config.toml
num_hidden_layers = 20
intermediate_size = 1280
vocab_size = 3766
norm_place = "pre"
norm_eps = 1e-06
positions = "learned"
qk_norm = false
parallel_block = false
init = "normal"
optimizer = "muon_variant"
learning_rate = 0.0122
lr_mult_o = 1.5
final_lr_fraction = 0.0
batch_tokens = 131072
dataset = "wikipedia_en"
Each number is 50 + 10 x the weight over its row's rms, rounded and kept within 0 to 99. Layers, rows and columns count from 0. The size before them is the row's rms in percent of the matrix's.

# q: layer 11 attention query, 320x320, rms 0.175, rows 139-181, columns 160-239
# k: layer 11 attention key, 320x320, rms 0.173, rows 139-180, columns 160-239
q139 102:34 48 40 37 55 52 54 39 50 64 57 52 53 56 57 33 46 49 34 43 51 58 60 65 46 43 45 46 51 49 42 56 75 50 51 46 43 39 52 53 31 47 73 39 42 50 47 43 33 61 57 66 50 74 53 56 57 63 40 50 30 58 69 35 54 45 49 47 54 66 47 42 42 44 58 28 69 41 50 66
k139 104:45 55 38 40 49 44 54 39 57 30 40 57 44 50 63 39 51 47 48 37 50 42 51 82 43 60 46 38 50 79 38 41 51 63 36 59 61 36 39 50 46 33 50 67 56 56 51 45 55 29 57 57 50 49 44 45 45 57 35 38 42 53 48 56 58 45 58 46 61 54 42 49 57 51 59 50 52 43 65 43
q140 109:36 44 50 57 41 57 33 55 41 47 59 66 58 56 36 48 65 36 48 39 40 57 51 40 44 53 56 54 35 38 42 62 39 43 75 53 54 56 56 36 61 39 55 44 39 30 38 53 68 41 46 45 65 53 55 45 25 68 37 49 42 46 34 49 62 51 55 48 52 53 53 66 42 55 45 53 48 37 44 61
k140 105:48 52 63 57 41 69 50 55 43 34 55 45 55 58 45 66 44 49 57 46 44 31 63 32 52 29 44 57 51 52 52 46 41 54 56 31 59 33 48 43 52 70 61 52 52 33 36 72 39 47 57 46 46 49 53 45 50 65 64 49 32 60 33 50 67 57 44 37 59 55 63 57 55 44 38 52 47 55 46 38
q141 103:45 68 50 68 56 50 46 35 54 47 50 54 53 64 63 40 41 47 62 55 44 46 35 61 52 74 33 40 53 40 67 59 59 59 56 53 61 38 46 42 30 60 68 29 49 45 58 50 61 40 39 40 44 53 40 38 52 56 45 66 53 62 42 48 63 35 61 58 37 28 47 58 63 43 63 48 55 44 65 53
k141 099:60 45 43 50 42 39 48 47 43 68 43 58 43 45 51 31 51 44 60 54 58 64 51 54 40 54 52 28 52 61 33 56 44 70 47 69 30 50 65 59 47 53 50 29 54 59 58 43 32 51 50 52 69 29 55 54 46 48 61 48 44 28 40 35 53 44 63 40 55 45 55 62 61 58 37 37 51 45 53 41
q142 109:44 45 56 38 44 58 69 43 51 56 67 48 59 72 68 42 49 26 36 44 63 61 43 55 52 47 61 26 50 53 60 77 65 44 59 43 34 61 60 65 50 30 41 56 45 63 46 60 50 56 48 34 62 43 48 48 41 63 73 58 46 51 38 45 57 45 47 48 65 53 51 43 51 65 43 49 51 60 24 39
k142 106:39 42 40 37 45 53 64 56 70 56 43 44 59 41 66 51 49 43 44 29 51 45 55 56 49 56 62 28 59 47 54 58 52 55 55 40 69 54 55 65 45 57 38 48 63 48 48 54 54 45 63 29 47 43 57 57 62 53 53 62 49 45 47 59 70 48 45 44 53 42 36 44 36 70 53 64 60 56 36 43
q143 105:35 52 37 48 53 47 64 36 55 40 44 56 39 60 55 32 42 48 63 55 49 50 45 77 73 38 68 39 37 52 50 57 50 56 66 36 67 37 51 64 59 47 21 49 52 49 54 41 59 66 61 49 35 33 42 53 47 57 47 39 48 42 50 47 64 56 51 45 45 52 55 32 50 43 58 59 43 43 56 43
k143 108:24 32 47 39 43 56 54 48 61 52 37 42 51 51 58 43 41 59 49 51 50 43 43 52 76 41 60 40 35 47 40 69 45 59 55 35 51 56 47 48 53 49 26 44 44 57 44 45 40 35 53 53 47 38 33 53 57 54 63 61 50 53 36 54 41 53 64 47 45 51 46 50 70 39 50 45 52 42 33 60
q144 113:27 41 50 47 55 52 58 47 60 52 60 38 62 53 31 44 46 38 50 50 46 44 41 46 52 65 58 68 63 50 51 43 59 50 57 34 52 73 50 48 35 63 58 25 52 61 59 53 60 42 39 47 62 54 53 52 41 50 50 32 42 44 45 34 45 45 31 44 37 46 42 42 59 47 53 61 53 63 63 46
k144 113:62 27 49 48 44 56 52 43 44 43 63 32 45 52 21 61 53 47 54 57 45 49 52 46 61 63 47 58 56 59 49 39 65 41 30 52 67 47 43 46 42 48 64 40 54 56 47 58 53 58 60 55 41 49 56 39 40 45 52 37 43 51 48 51 46 40 34 41 36 53 44 53 42 40 65 60 59 58 76 21
q145 103:51 48 63 54 45 46 60 36 46 53 52 50 61 51 44 53 41 35 58 66 48 58 72 44 58 56 61 44 46 52 70 57 29 57 59 48 64 69 40 42 52 31 39 59 69 50 48 68 50 46 51 34 53 55 49 45 50 61 26 44 51 57 67 61 58 35 44 43 53 61 56 69 54 47 58 49 53 56 43 58
k145 102:43 68 45 44 31 25 50 47 39 52 56 35 56 50 44 64 45 38 40 39 50 50 60 34 54 58 42 55 65 63 35 60 25 41 56 36 48 47 59 45 45 43 62 27 45 38 50 51 42 48 45 32 45 67 49 61 51 55 35 45 43 42 59 63 65 47 43 41 57 43 51 55 51 60 57 39 53 60 35 51
q146 106:55 30 46 52 53 48 60 30 70 48 62 37 59 47 53 52 56 31 66 45 54 50 41 52 48 56 43 64 49 42 48 45 64 63 59 61 22 52 40 48 60 52 54 48 39 54 53 40 52 51 46 55 45 39 47 44 48 33 44 44 46 35 45 47 45 38 40 50 39 62 62 54 58 36 45 47 63 50 47 33
k146 105:43 52 61 60 61 58 45 67 66 64 40 44 52 53 49 47 45 35 67 47 40 60 25 55 53 49 45 56 48 50 55 60 41 42 49 57 59 39 60 40 41 40 51 50 48 64 45 36 51 56 41 44 51 47 42 39 57 45 47 64 48 41 45 51 56 46 53 54 50 52 50 63 62 36 35 54 66 57 51 48
q147 104:53 54 54 61 53 37 36 60 51 70 57 72 47 50 56 49 42 57 61 70 33 59 35 38 58 53 51 58 44 73 30 59 49 48 33 38 47 51 61 59 52 52 43 38 43 37 68 46 41 38 32 40 67 40 44 77 46 40 51 61 60 33 34 47 37 50 40 68 48 37 49 52 62 54 37 32 46 60 46 42
k147 106:45 53 62 58 53 42 60 66 55 59 46 55 45 37 51 39 43 47 57 59 37 59 53 29 40 44 50 51 49 51 40 56 43 35 37 33 64 52 59 54 44 45 50 56 38 62 60 50 54 37 45 48 51 55 45 77 65 45 43 43 48 37 60 53 34 53 56 57 48 40 45 34 49 58 39 42 54 38 60 37
q148 107:59 36 44 56 50 43 56 35 31 48 42 59 39 64 56 43 45 53 62 64 50 41 57 59 47 48 46 52 44 53 53 34 48 34 54 26 57 35 53 37 58 48 50 52 67 53 65 35 50 42 56 56 52 41 60 54 50 52 34 64 59 64 62 48 58 43 53 43 45 61 56 62 51 34 39 43 40 32 58 47
k148 103:48 63 56 42 56 54 60 52 47 36 56 57 61 66 49 58 67 38 49 51 59 44 57 81 38 33 66 55 46 46 38 48 61 41 59 42 63 46 56 41 50 34 41 30 52 51 63 38 60 53 43 70 55 52 46 65 50 54 57 59 54 54 37 57 36 44 48 50 42 59 39 47 50 29 47 55 56 49 46 53
q149 100:29 63 54 73 45 54 73 49 44 49 56 46 63 53 60 65 47 53 39 45 51 46 44 54 59 45 54 59 35 59 29 62 52 60 54 50 65 58 36 68 50 48 46 59 59 51 48 49 46 40 60 55 58 44 49 49 55 35 33 61 66 42 60 27 56 56 42 27 53 40 35 41 44 44 55 47 57 40 38 61
k149 099:52 45 56 48 63 48 53 44 37 54 37 28 51 48 47 66 51 49 38 60 56 54 67 63 40 48 42 52 49 51 56 43 60 52 36 43 65 67 42 49 61 51 49 63 52 34 59 42 45 59 57 43 64 60 61 53 44 26 38 57 50 46 46 35 65 51 38 73 61 55 28 43 64 56 34 47 36 50 58 59
q150 105:42 58 45 40 43 56 63 53 38 53 55 46 43 62 56 39 34 27 39 66 51 58 33 40 29 35 66 32 44 46 43 49 50 53 65 58 60 50 61 58 36 65 36 46 62 44 39 59 63 47 53 39 59 54 59 47 53 55 25 57 47 55 58 71 56 42 44 49 66 57 34 47 34 41 54 64 47 55 46 64
k150 106:49 66 69 52 52 45 48 49 49 35 51 52 42 61 48 45 49 40 54 52 37 47 45 32 44 57 43 46 48 52 42 45 54 50 56 50 34 56 42 46 56 63 57 31 42 39 50 33 48 36 52 50 67 64 43 50 38 56 38 50 47 54 58 58 52 49 45 35 57 38 69 22 36 34 49 54 35 45 47 47
q151 110:57 43 57 53 47 54 60 37 51 35 53 56 42 51 50 66 44 41 46 45 46 55 60 71 54 54 47 68 65 38 72 47 41 65 50 19 76 52 51 37 48 42 49 46 53 41 51 47 54 50 50 44 50 49 66 55 58 49 40 66 46 45 42 61 63 22 48 44 55 44 56 69 43 61 60 49 55 44 77 26
k151 108:54 59 57 53 74 66 49 43 49 44 45 31 48 51 47 57 35 41 52 48 54 59 61 51 55 62 48 49 57 51 39 56 60 62 50 55 34 49 59 44 45 54 32 58 45 40 45 41 61 60 47 34 53 41 65 42 48 59 51 57 47 60 48 43 51 50 31 43 39 45 61 51 59 54 53 34 68 56 56 19
q152 103:47 56 53 52 57 47 54 48 58 54 45 46 48 55 40 50 49 54 57 45 68 49 41 39 40 51 59 54 54 50 59 46 37 55 34 37 57 40 62 44 41 40 71 55 57 45 46 49 59 58 61 56 47 63 56 54 44 53 47 61 57 49 63 28 54 79 56 30 55 40 29 50 35 38 54 44 52 45 52 40
k152 102:56 58 39 55 32 61 42 64 49 39 42 59 53 58 50 58 42 43 50 39 59 40 51 52 46 58 47 41 63 43 43 53 54 53 42 36 53 42 33 40 40 50 60 46 66 54 58 58 57 43 57 59 38 56 53 57 37 58 56 46 53 43 48 45 55 58 44 44 42 39 31 54 39 36 43 48 41 41 53 46
q153 104:53 61 52 61 52 44 48 48 52 56 67 43 53 65 62 70 45 43 36 47 54 60 41 51 53 49 50 47 46 24 61 62 59 52 27 30 58 47 44 53 59 61 40 63 69 55 41 52 52 53 50 33 63 51 46 51 43 51 58 59 49 44 48 80 66 48 51 50 46 27 57 68 55 36 46 67 54 53 48 41
k153 106:58 56 57 50 24 48 36 43 46 46 55 58 57 72 56 59 32 22 36 43 59 57 57 53 75 59 48 38 46 52 59 75 42 34 38 38 59 26 52 61 50 35 35 61 55 66 31 51 48 57 38 43 50 46 49 45 59 48 62 41 52 51 52 54 44 50 49 46 44 48 46 49 40 34 56 46 55 60 48 46
q154 101:58 45 37 69 51 64 41 18 38 50 41 35 59 62 59 46 66 59 44 35 53 53 43 48 36 48 40 52 59 60 62 65 43 56 47 51 68 35 37 47 41 52 43 64 50 41 54 31 37 60 46 46 57 59 58 34 54 54 45 47 66 58 52 43 52 57 51 43 75 46 40 51 51 45 62 37 53 52 57 46
k154 101:53 42 48 42 41 58 60 24 65 51 36 42 56 33 52 59 48 49 39 39 51 57 54 39 53 43 48 58 39 32 36 57 39 57 45 58 31 34 38 50 42 46 40 59 42 50 36 47 58 73 51 28 54 45 56 32 39 50 55 60 44 41 67 52 34 41 40 46 60 53 42 37 55 36 50 53 46 55 48 52
q155 099:52 37 58 44 42 47 52 56 63 51 65 50 65 52 62 43 47 52 40 47 45 57 47 47 35 58 41 38 42 36 54 44 55 54 48 71 56 50 58 68 41 54 70 48 47 42 30 42 48 54 34 35 53 41 56 51 67 57 59 46 38 35 47 44 40 55 43 54 57 61 58 46 73 33 56 55 29 54 40 53
k155 105:52 61 55 39 41 41 48 58 40 39 46 52 53 45 72 68 58 57 49 55 47 54 45 41 43 51 59 39 49 45 50 56 43 62 36 48 49 43 65 39 32 55 58 52 79 32 31 45 50 42 51 57 57 39 46 48 69 55 36 55 59 45 42 55 60 39 43 53 56 47 55 59 80 33 38 48 29 62 51 52
q156 101:60 43 47 52 44 56 46 59 48 55 50 47 42 40 64 59 51 36 47 50 65 37 59 36 45 36 51 54 47 47 66 59 59 47 63 52 45 39 51 39 58 43 46 41 51 65 46 54 55 41 54 73 57 46 55 59 39 35 52 70 76 51 53 61 58 61 66 35 48 46 42 49 49 36 26 49 44 45 53 54
k156 101:52 57 63 55 33 63 28 69 49 39 44 53 42 65 61 46 49 48 44 49 46 34 37 46 52 33 60 31 44 40 77 43 65 58 52 48 46 53 50 44 50 40 48 63 37 66 62 70 57 59 40 75 56 56 52 59 46 61 42 57 47 59 45 42 49 57 59 45 49 49 50 48 57 40 38 65 39 44 56 55
q157 101:40 49 53 41 52 40 50 37 54 61 55 53 43 49 35 53 31 43 35 51 68 40 65 60 44 42 35 50 49 25 58 30 61 65 52 29 57 30 56 64 44 45 44 56 41 51 40 54 69 49 51 45 54 36 36 37 55 60 50 52 38 57 44 58 34 39 48 38 37 46 44 48 47 43 52 43 44 37 49 43
k157 101:50 56 40 45 51 45 53 46 49 58 44 70 61 44 26 64 50 45 58 63 47 55 55 53 62 51 58 37 47 64 42 52 47 36 64 64 64 33 56 40 37 46 40 54 26 46 48 34 65 67 54 56 52 37 44 32 43 58 45 48 46 67 70 41 43 67 49 34 41 49 35 45 42 48 42 54 47 37 48 60
q158 104:35 62 41 56 49 38 54 48 47 48 49 49 45 51 47 50 37 47 43 42 39 51 40 41 48 60 32 37 55 53 55 53 45 45 33 65 49 57 41 48 61 53 40 56 36 41 57 51 51 43 59 44 46 53 57 36 40 58 43 53 46 51 64 56 43 43 51 55 60 53 53 59 48 48 41 41 55 39 62 31
k158 101:39 51 49 47 66 56 46 49 58 59 60 30 49 47 43 48 35 47 48 49 56 57 38 29 49 60 56 57 30 70 55 65 52 45 60 50 29 50 62 49 52 46 49 47 51 41 62 41 49 36 68 70 58 49 53 50 35 40 56 52 34 48 61 48 64 39 47 46 61 43 71 54 44 49 38 59 34 44 43 62
q159 100:50 42 52 39 45 29 47 66 48 37 35 35 58 44 50 50 60 55 44 63 49 41 50 55 58 52 37 45 47 48 40 47 50 42 58 36 45 57 65 63 53 37 47 49 56 57 34 63 17 55 34 62 51 75 53 57 71 61 47 49 41 47 54 45 69 31 55 60 39 51 56 56 42 44 48 51 48 65 48 57
k159 101:45 39 50 43 52 48 48 57 34 49 46 37 43 53 58 58 48 48 62 53 53 59 50 50 46 68 41 57 61 58 60 49 69 37 46 49 44 60 55 58 58 46 45 42 39 53 58 47 28 40 64 58 66 54 48 45 64 57 45 52 51 57 59 39 58 55 32 49 54 53 52 72 39 41 51 38 53 43 58 55
q160 108:52 41 42 55 54 58 58 55 45 75 53 31 29 54 68 47 51 54 58 38 39 56 53 59 26 57 53 43 46 61 67 60 48 54 56 32 58 57 55 44 47 42 42 46 36 51 67 48 54 68 43 50 42 51 37 39 52 59 49 34 64 56 69 57 45 45 54 65 56 54 49 57 39 46 39 53 55 43 47 51
k160 105:57 36 43 54 50 53 43 51 40 52 50 37 47 44 58 41 51 38 53 60 60 61 54 52 35 46 44 48 52 50 52 76 58 72 60 42 47 42 41 51 47 36 50 56 44 48 49 47 63 54 53 47 53 34 32 46 46 45 64 50 75 60 56 66 52 49 39 48 45 32 54 45 49 54 47 52 52 37 50 48
q161 107:27 51 69 43 39 54 52 48 66 52 59 49 51 52 49 60 53 49 52 60 53 60 45 44 36 42 59 52 52 61 53 55 42 66 75 50 55 54 51 47 34 68 59 29 41 44 53 51 43 52 58 25 55 46 44 52 51 58 59 51 53 47 45 46 37 66 66 38 37 50 49 53 36 47 57 50 64 34 47 47
k161 105:52 45 62 72 60 46 67 53 46 45 38 54 60 66 44 53 46 55 49 59 55 39 50 54 62 52 45 53 52 35 63 63 44 82 66 39 63 42 62 56 58 51 65 37 42 63 53 52 48 53 60 52 39 52 37 51 48 54 60 37 46 35 44 47 58 42 46 42 50 55 40 40 53 48 54 42 66 35 44 47
q162 105:43 60 64 64 37 46 51 61 42 45 51 47 35 40 54 45 26 55 58 48 61 45 52 47 51 56 55 43 51 48 56 52 43 50 41 54 59 38 48 40 65 37 42 50 48 42 49 61 64 33 53 56 54 43 35 51 50 57 37 48 48 49 41 45 45 57 35 62 59 39 34 51 62 58 37 50 53 46 65 51
k162 099:39 42 51 41 38 37 48 65 42 57 62 46 61 49 42 44 34 48 41 36 44 38 54 47 43 40 55 61 69 41 43 48 58 72 48 66 66 52 58 51 49 50 54 55 54 51 47 41 62 59 40 55 58 70 45 69 39 47 44 56 52 43 53 41 52 67 50 37 41 42 50 59 65 49 64 56 53 33 44 55
q163 114:57 49 52 68 50 43 60 34 55 54 60 60 50 38 36 53 42 52 62 47 41 30 57 29 45 52 48 53 52 72 64 37 62 37 55 39 57 40 53 56 56 61 63 47 50 47 40 48 68 58 62 64 51 69 48 46 60 51 29 54 40 67 33 45 48 47 38 39 43 66 49 56 68 49 60 46 44 53 52 41
k163 110:50 55 50 61 45 40 39 39 46 64 56 60 63 54 35 52 52 59 52 45 38 38 65 32 51 57 52 59 55 61 51 35 62 30 46 66 57 46 53 54 49 60 68 57 39 48 32 61 64 42 58 59 41 58 51 44 30 55 50 48 49 57 40 62 43 47 42 44 55 67 44 57 51 39 62 39 55 47 43 58
q164 102:66 50 54 55 58 37 65 52 38 38 60 54 48 37 53 66 34 43 65 67 49 52 45 43 45 40 43 65 49 45 51 48 46 37 59 49 55 27 54 54 48 63 62 27 44 32 37 52 69 49 57 54 45 49 37 48 53 47 45 42 35 50 43 52 59 40 53 48 57 71 52 50 44 48 39 48 36 48 36 45
k164 102:40 71 62 56 53 51 64 56 43 35 37 49 49 44 48 61 60 43 49 51 42 52 35 38 53 48 33 53 53 57 52 53 53 53 57 44 41 51 75 40 36 52 64 45 43 49 45 41 38 52 52 56 36 40 41 62 44 59 38 41 55 38 55 46 34 45 42 36 63 63 42 61 48 41 47 59 49 59 53 47
q165 107:26 46 73 38 49 49 36 66 67 48 41 53 58 67 70 51 66 56 57 40 44 55 53 59 45 52 50 48 47 61 42 43 34 71 63 42 54 38 48 62 46 48 40 60 54 53 58 54 38 54 44 44 47 39 29 43 49 41 49 62 64 53 63 43 43 53 46 54 35 53 48 51 41 60 34 37 69 56 44 54
k165 104:32 66 64 41 45 51 63 67 59 40 42 37 37 50 57 59 53 38 46 51 57 62 54 42 56 44 42 42 56 73 40 50 33 57 61 46 40 59 42 63 60 55 39 46 41 59 39 52 58 58 34 51 63 48 38 46 45 45 38 62 41 54 69 43 49 76 44 52 46 31 49 47 60 53 36 51 43 44 53 49
q166 102:53 50 55 48 54 33 40 54 46 43 51 58 55 46 44 36 55 57 45 52 42 60 48 61 46 41 45 67 70 41 54 45 58 44 24 49 49 44 38 49 44 51 37 47 41 71 54 55 55 40 35 46 27 61 66 39 33 42 50 36 50 50 42 58 38 37 61 61 44 53 62 50 33 34 64 39 49 37 54 54
k166 109:39 36 44 33 36 41 45 56 35 49 34 67 55 41 42 41 31 61 42 51 49 54 47 48 49 43 50 75 64 36 37 57 52 48 36 51 55 48 59 60 47 32 50 48 55 55 45 36 55 47 32 65 47 54 40 29 51 64 40 46 54 43 64 48 57 52 61 55 50 49 50 48 58 54 49 56 59 42 44 59
q167 105:53 26 41 46 53 56 45 59 68 47 57 56 54 47 44 50 65 71 46 58 39 56 47 42 45 54 52 51 50 39 34 57 55 49 38 44 57 48 55 59 46 50 42 32 47 56 55 63 54 58 61 46 56 49 37 45 62 55 44 36 50 56 61 56 37 64 57 68 42 51 55 31 49 52 53 39 34 44 65 52
k167 103:51 39 63 73 44 51 59 55 49 29 62 32 51 50 50 46 65 35 43 61 30 51 64 55 43 69 33 45 77 63 38 48 50 63 41 44 61 39 50 50 66 60 62 47 48 48 56 41 51 58 40 56 54 33 44 46 50 38 22 56 40 50 54 70 39 55 43 47 45 62 64 35 63 47 61 57 46 50 45 55
q168 104:33 44 64 58 38 30 51 60 57 44 69 61 48 44 53 71 58 39 41 51 55 54 57 53 52 45 27 46 59 41 46 38 53 38 50 56 36 33 39 44 64 63 63 33 45 51 61 60 62 51 51 61 49 53 60 58 34 30 49 33 44 49 58 68 48 61 58 56 47 59 51 57 44 43 45 37 46 61 55 57
k168 104:51 44 58 38 51 24 44 71 27 46 64 44 43 33 55 66 44 36 48 61 46 45 63 44 42 50 53 57 65 40 49 43 50 28 57 56 50 24 36 39 39 51 48 40 50 59 49 61 61 59 52 68 51 42 63 70 48 53 50 42 40 39 53 48 50 54 58 47 56 52 62 73 30 51 50 42 53 67 54 64
q169 100:57 51 48 37 52 53 44 34 52 32 65 49 61 50 60 49 41 49 42 48 51 38 38 48 46 59 51 60 44 58 65 51 68 33 61 51 55 33 67 62 47 58 40 33 39 49 53 65 53 51 66 40 51 55 51 57 47 52 49 25 56 49 52 68 59 35 41 23 53 46 48 51 60 41 60 51 62 59 39 56
k169 102:47 71 35 48 42 30 34 50 49 42 45 45 54 58 50 41 44 49 70 61 48 40 56 39 40 49 51 58 42 65 43 54 49 61 47 57 30 44 55 54 48 36 61 44 45 60 57 50 46 46 58 57 39 42 50 34 35 44 64 61 68 53 53 51 60 45 46 30 38 45 38 49 58 25 62 71 55 61 47 62
q170 105:43 45 45 46 57 59 38 33 21 51 53 60 41 38 57 54 36 48 43 57 63 55 38 56 49 48 64 35 50 44 53 46 47 40 53 56 47 56 42 47 41 47 39 41 60 46 35 55 66 46 25 59 68 48 53 52 76 49 49 47 51 34 49 46 56 54 53 41 58 61 41 61 42 57 47 51 37 50 35 44
k170 103:34 48 41 46 64 37 63 59 42 39 48 55 47 50 62 71 54 32 54 49 35 70 59 43 64 48 55 52 62 62 53 49 55 67 54 52 40 50 30 47 45 48 44 56 57 46 42 46 56 53 51 46 49 54 37 56 59 51 43 38 47 53 37 59 68 41 58 44 46 60 64 63 52 37 58 42 45 48 48 48
q171 103:41 55 43 69 44 53 71 64 54 72 64 54 56 61 55 38 58 44 53 61 53 65 34 61 51 56 38 34 41 53 35 33 67 43 40 50 49 56 38 36 54 41 48 48 30 50 35 50 60 54 51 49 42 37 48 55 54 68 53 47 53 40 50 70 45 46 37 42 53 48 57 42 52 37 47 42 63 53 33 65
k171 108:59 56 40 62 57 66 47 41 54 59 61 62 45 45 62 54 48 41 49 69 54 62 45 57 47 54 53 49 60 34 40 50 56 71 61 37 47 58 52 41 39 50 51 39 42 54 34 65 49 56 46 65 55 56 52 35 61 53 64 44 47 47 48 46 50 47 43 40 62 62 40 56 32 43 65 57 61 51 34 44
q172 103:49 63 50 51 70 34 50 51 62 46 50 66 56 48 51 55 55 52 46 34 51 49 53 53 67 50 32 57 43 45 43 63 50 46 40 72 36 40 62 58 36 44 74 56 63 42 52 38 35 61 32 48 44 64 38 58 45 51 43 39 26 34 55 41 46 43 40 64 51 50 61 41 47 55 47 31 41 51 29 51
k172 104:74 63 54 50 59 56 51 36 45 50 37 59 60 41 56 43 55 44 58 39 47 51 56 45 62 56 44 47 45 59 37 58 63 57 38 64 52 45 55 72 42 43 70 42 52 40 62 41 40 42 61 48 48 58 36 44 55 60 52 52 41 33 62 44 74 59 39 56 42 42 66 39 57 45 34 47 58 63 57 49
q173 108:45 39 51 57 51 51 58 51 39 40 38 67 31 64 58 53 64 52 61 50 63 51 36 61 64 44 65 51 45 47 58 47 68 54 50 56 26 58 53 67 58 29 27 59 35 59 44 49 45 56 46 42 58 65 43 58 69 64 60 47 51 39 65 53 50 40 62 59 53 43 25 37 45 58 54 26 60 46 60 64
k173 106:30 65 52 47 46 39 71 69 41 43 37 57 46 50 52 53 48 44 44 62 60 55 49 50 54 51 56 43 52 51 52 47 64 60 43 47 32 48 65 53 71 39 37 63 59 53 52 52 50 62 63 41 63 53 46 51 46 85 61 65 48 44 58 50 50 60 46 57 42 48 40 34 55 54 40 50 57 42 59 63
q174 111:46 43 49 53 27 64 69 49 58 56 46 37 58 32 64 42 72 63 58 37 66 46 51 54 51 54 55 48 46 32 50 62 53 32 55 50 49 57 48 55 58 56 49 45 37 62 47 58 55 67 48 54 45 51 65 57 62 33 37 42 42 58 52 45 41 32 53 51 50 53 62 32 58 52 47 48 31 53 47 35
k174 110:39 49 54 59 41 62 72 50 55 42 39 45 70 40 58 49 63 42 36 51 60 44 42 62 35 32 51 52 39 61 58 40 39 55 43 63 61 43 51 46 57 52 43 62 39 36 28 59 47 63 46 54 38 38 45 45 61 44 64 52 54 58 59 39 37 32 56 46 68 63 47 33 61 60 54 39 55 57 49 30
q175 102:60 30 50 43 52 51 64 44 52 66 46 74 43 60 61 30 43 63 44 50 32 44 40 42 51 37 42 40 41 52 48 30 61 61 37 52 44 61 71 36 50 62 59 37 48 48 61 65 42 54 54 59 47 68 44 59 51 53 75 57 55 37 54 48 47 66 51 58 48 41 60 59 43 58 48 30 39 45 53 33
k175 105:57 42 55 53 64 25 63 45 54 56 52 58 37 66 62 45 44 41 43 38 60 66 30 49 47 44 39 47 55 36 60 41 54 48 44 49 28 54 61 53 56 54 71 39 43 49 58 49 32 55 51 30 55 52 40 75 63 55 60 33 61 49 39 63 59 62 39 61 52 50 57 33 63 42 48 43 52 35 51 62
q176 104:51 62 59 20 51 37 60 62 53 39 45 49 39 44 62 49 41 47 48 61 49 49 46 46 50 31 56 29 43 43 65 62 69 40 58 53 53 57 44 39 56 47 44 41 42 69 50 66 58 42 65 48 58 39 61 55 49 54 38 38 51 65 63 35 51 50 57 50 61 49 56 61 53 24 55 68 46 33 50 37
k176 103:48 57 38 44 49 48 49 46 55 40 63 45 41 53 63 43 65 46 58 73 45 31 58 50 61 48 51 39 49 42 42 55 53 31 45 53 58 51 59 50 36 29 24 47 35 51 31 53 59 69 53 73 58 64 55 56 49 60 31 54 62 41 55 38 60 24 33 63 68 38 39 43 45 34 49 58 54 29 36 57
q177 101:61 32 38 48 44 56 27 57 52 44 49 64 55 47 70 64 47 45 44 54 46 50 73 54 62 59 37 42 49 44 53 60 59 61 58 45 57 50 52 59 48 45 52 48 45 51 58 48 46 50 48 56 43 66 49 44 36 68 28 27 48 46 53 45 45 38 56 51 49 50 26 65 57 50 43 57 57 19 41 70
k177 106:42 55 46 47 44 48 44 50 73 42 56 52 61 51 56 45 52 56 36 59 37 72 53 63 42 67 35 38 54 52 49 53 56 62 46 66 30 60 45 35 47 48 51 58 40 29 58 30 41 55 45 50 52 65 42 52 38 67 31 57 56 54 53 26 54 51 30 71 31 60 40 55 54 36 43 68 69 39 46 73
q178 106:60 62 48 61 36 49 39 35 57 49 68 51 52 70 30 52 51 50 63 36 50 34 57 39 64 43 58 53 56 57 59 54 30 57 40 53 31 49 45 51 49 42 45 41 51 53 67 57 54 54 55 40 31 44 45 43 55 56 62 56 51 62 63 47 37 55 55 45 48 38 61 58 59 46 37 58 45 48 30 44
k178 107:47 59 61 41 42 48 51 55 62 49 55 45 54 51 22 55 35 47 55 21 41 35 68 37 50 58 44 58 57 55 56 49 38 39 39 61 54 41 50 54 34 29 56 37 38 39 64 62 58 51 47 49 49 52 58 61 48 58 65 71 50 56 55 33 32 46 48 46 37 52 37 47 63 44 56 69 37 67 51 41
q179 107:54 29 47 53 61 50 37 60 45 56 41 55 46 40 49 47 60 65 50 48 52 50 39 52 71 51 53 37 62 63 54 45 65 36 54 54 27 68 49 55 58 53 41 73 32 57 54 53 31 51 51 47 76 62 52 24 42 54 44 35 49 44 41 46 40 52 61 38 46 45 59 61 56 51 52 39 38 53 40 45
k179 107:55 37 34 37 48 53 59 65 63 60 61 67 55 40 34 44 44 48 50 47 42 49 54 51 55 42 54 50 34 51 63 52 49 42 53 52 48 66 46 50 62 40 51 62 53 50 60 44 49 47 61 48 79 49 54 46 52 37 57 60 63 48 30 39 54 48 68 40 39 57 41 48 56 39 55 45 38 52 71 49
q180 111:65 40 41 61 47 45 53 53 46 62 72 62 52 26 42 58 47 58 70 36 57 52 48 58 57 55 29 37 50 46 37 47 32 65 62 58 54 31 35 49 45 32 52 53 64 80 48 54 61 43 45 60 55 51 57 50 59 37 43 37 58 46 54 49 35 54 75 53 38 55 48 54 54 45 57 54 63 47 45 48
k180 112:62 35 43 62 69 28 44 60 58 66 67 61 73 52 29 46 54 58 65 35 44 49 70 67 49 37 44 46 65 46 58 45 55 48 61 49 63 51 32 45 59 40 60 42 54 54 32 45 56 60 39 66 50 55 40 58 68 48 50 51 54 35 45 49 47 55 43 47 26 52 58 45 60 50 45 50 71 47 39 52
q181 108:37 33 54 61 52 63 56 62 52 56 49 54 53 43 47 53 51 39 60 51 53 44 45 46 51 51 52 53 48 61 49 59 44 45 36 45 61 17 38 49 49 40 52 49 51 52 47 63 61 58 66 38 30 36 68 62 61 50 49 37 54 52 41 28 44 64 47 55 40 31 47 61 48 33 48 61 50 36 35 57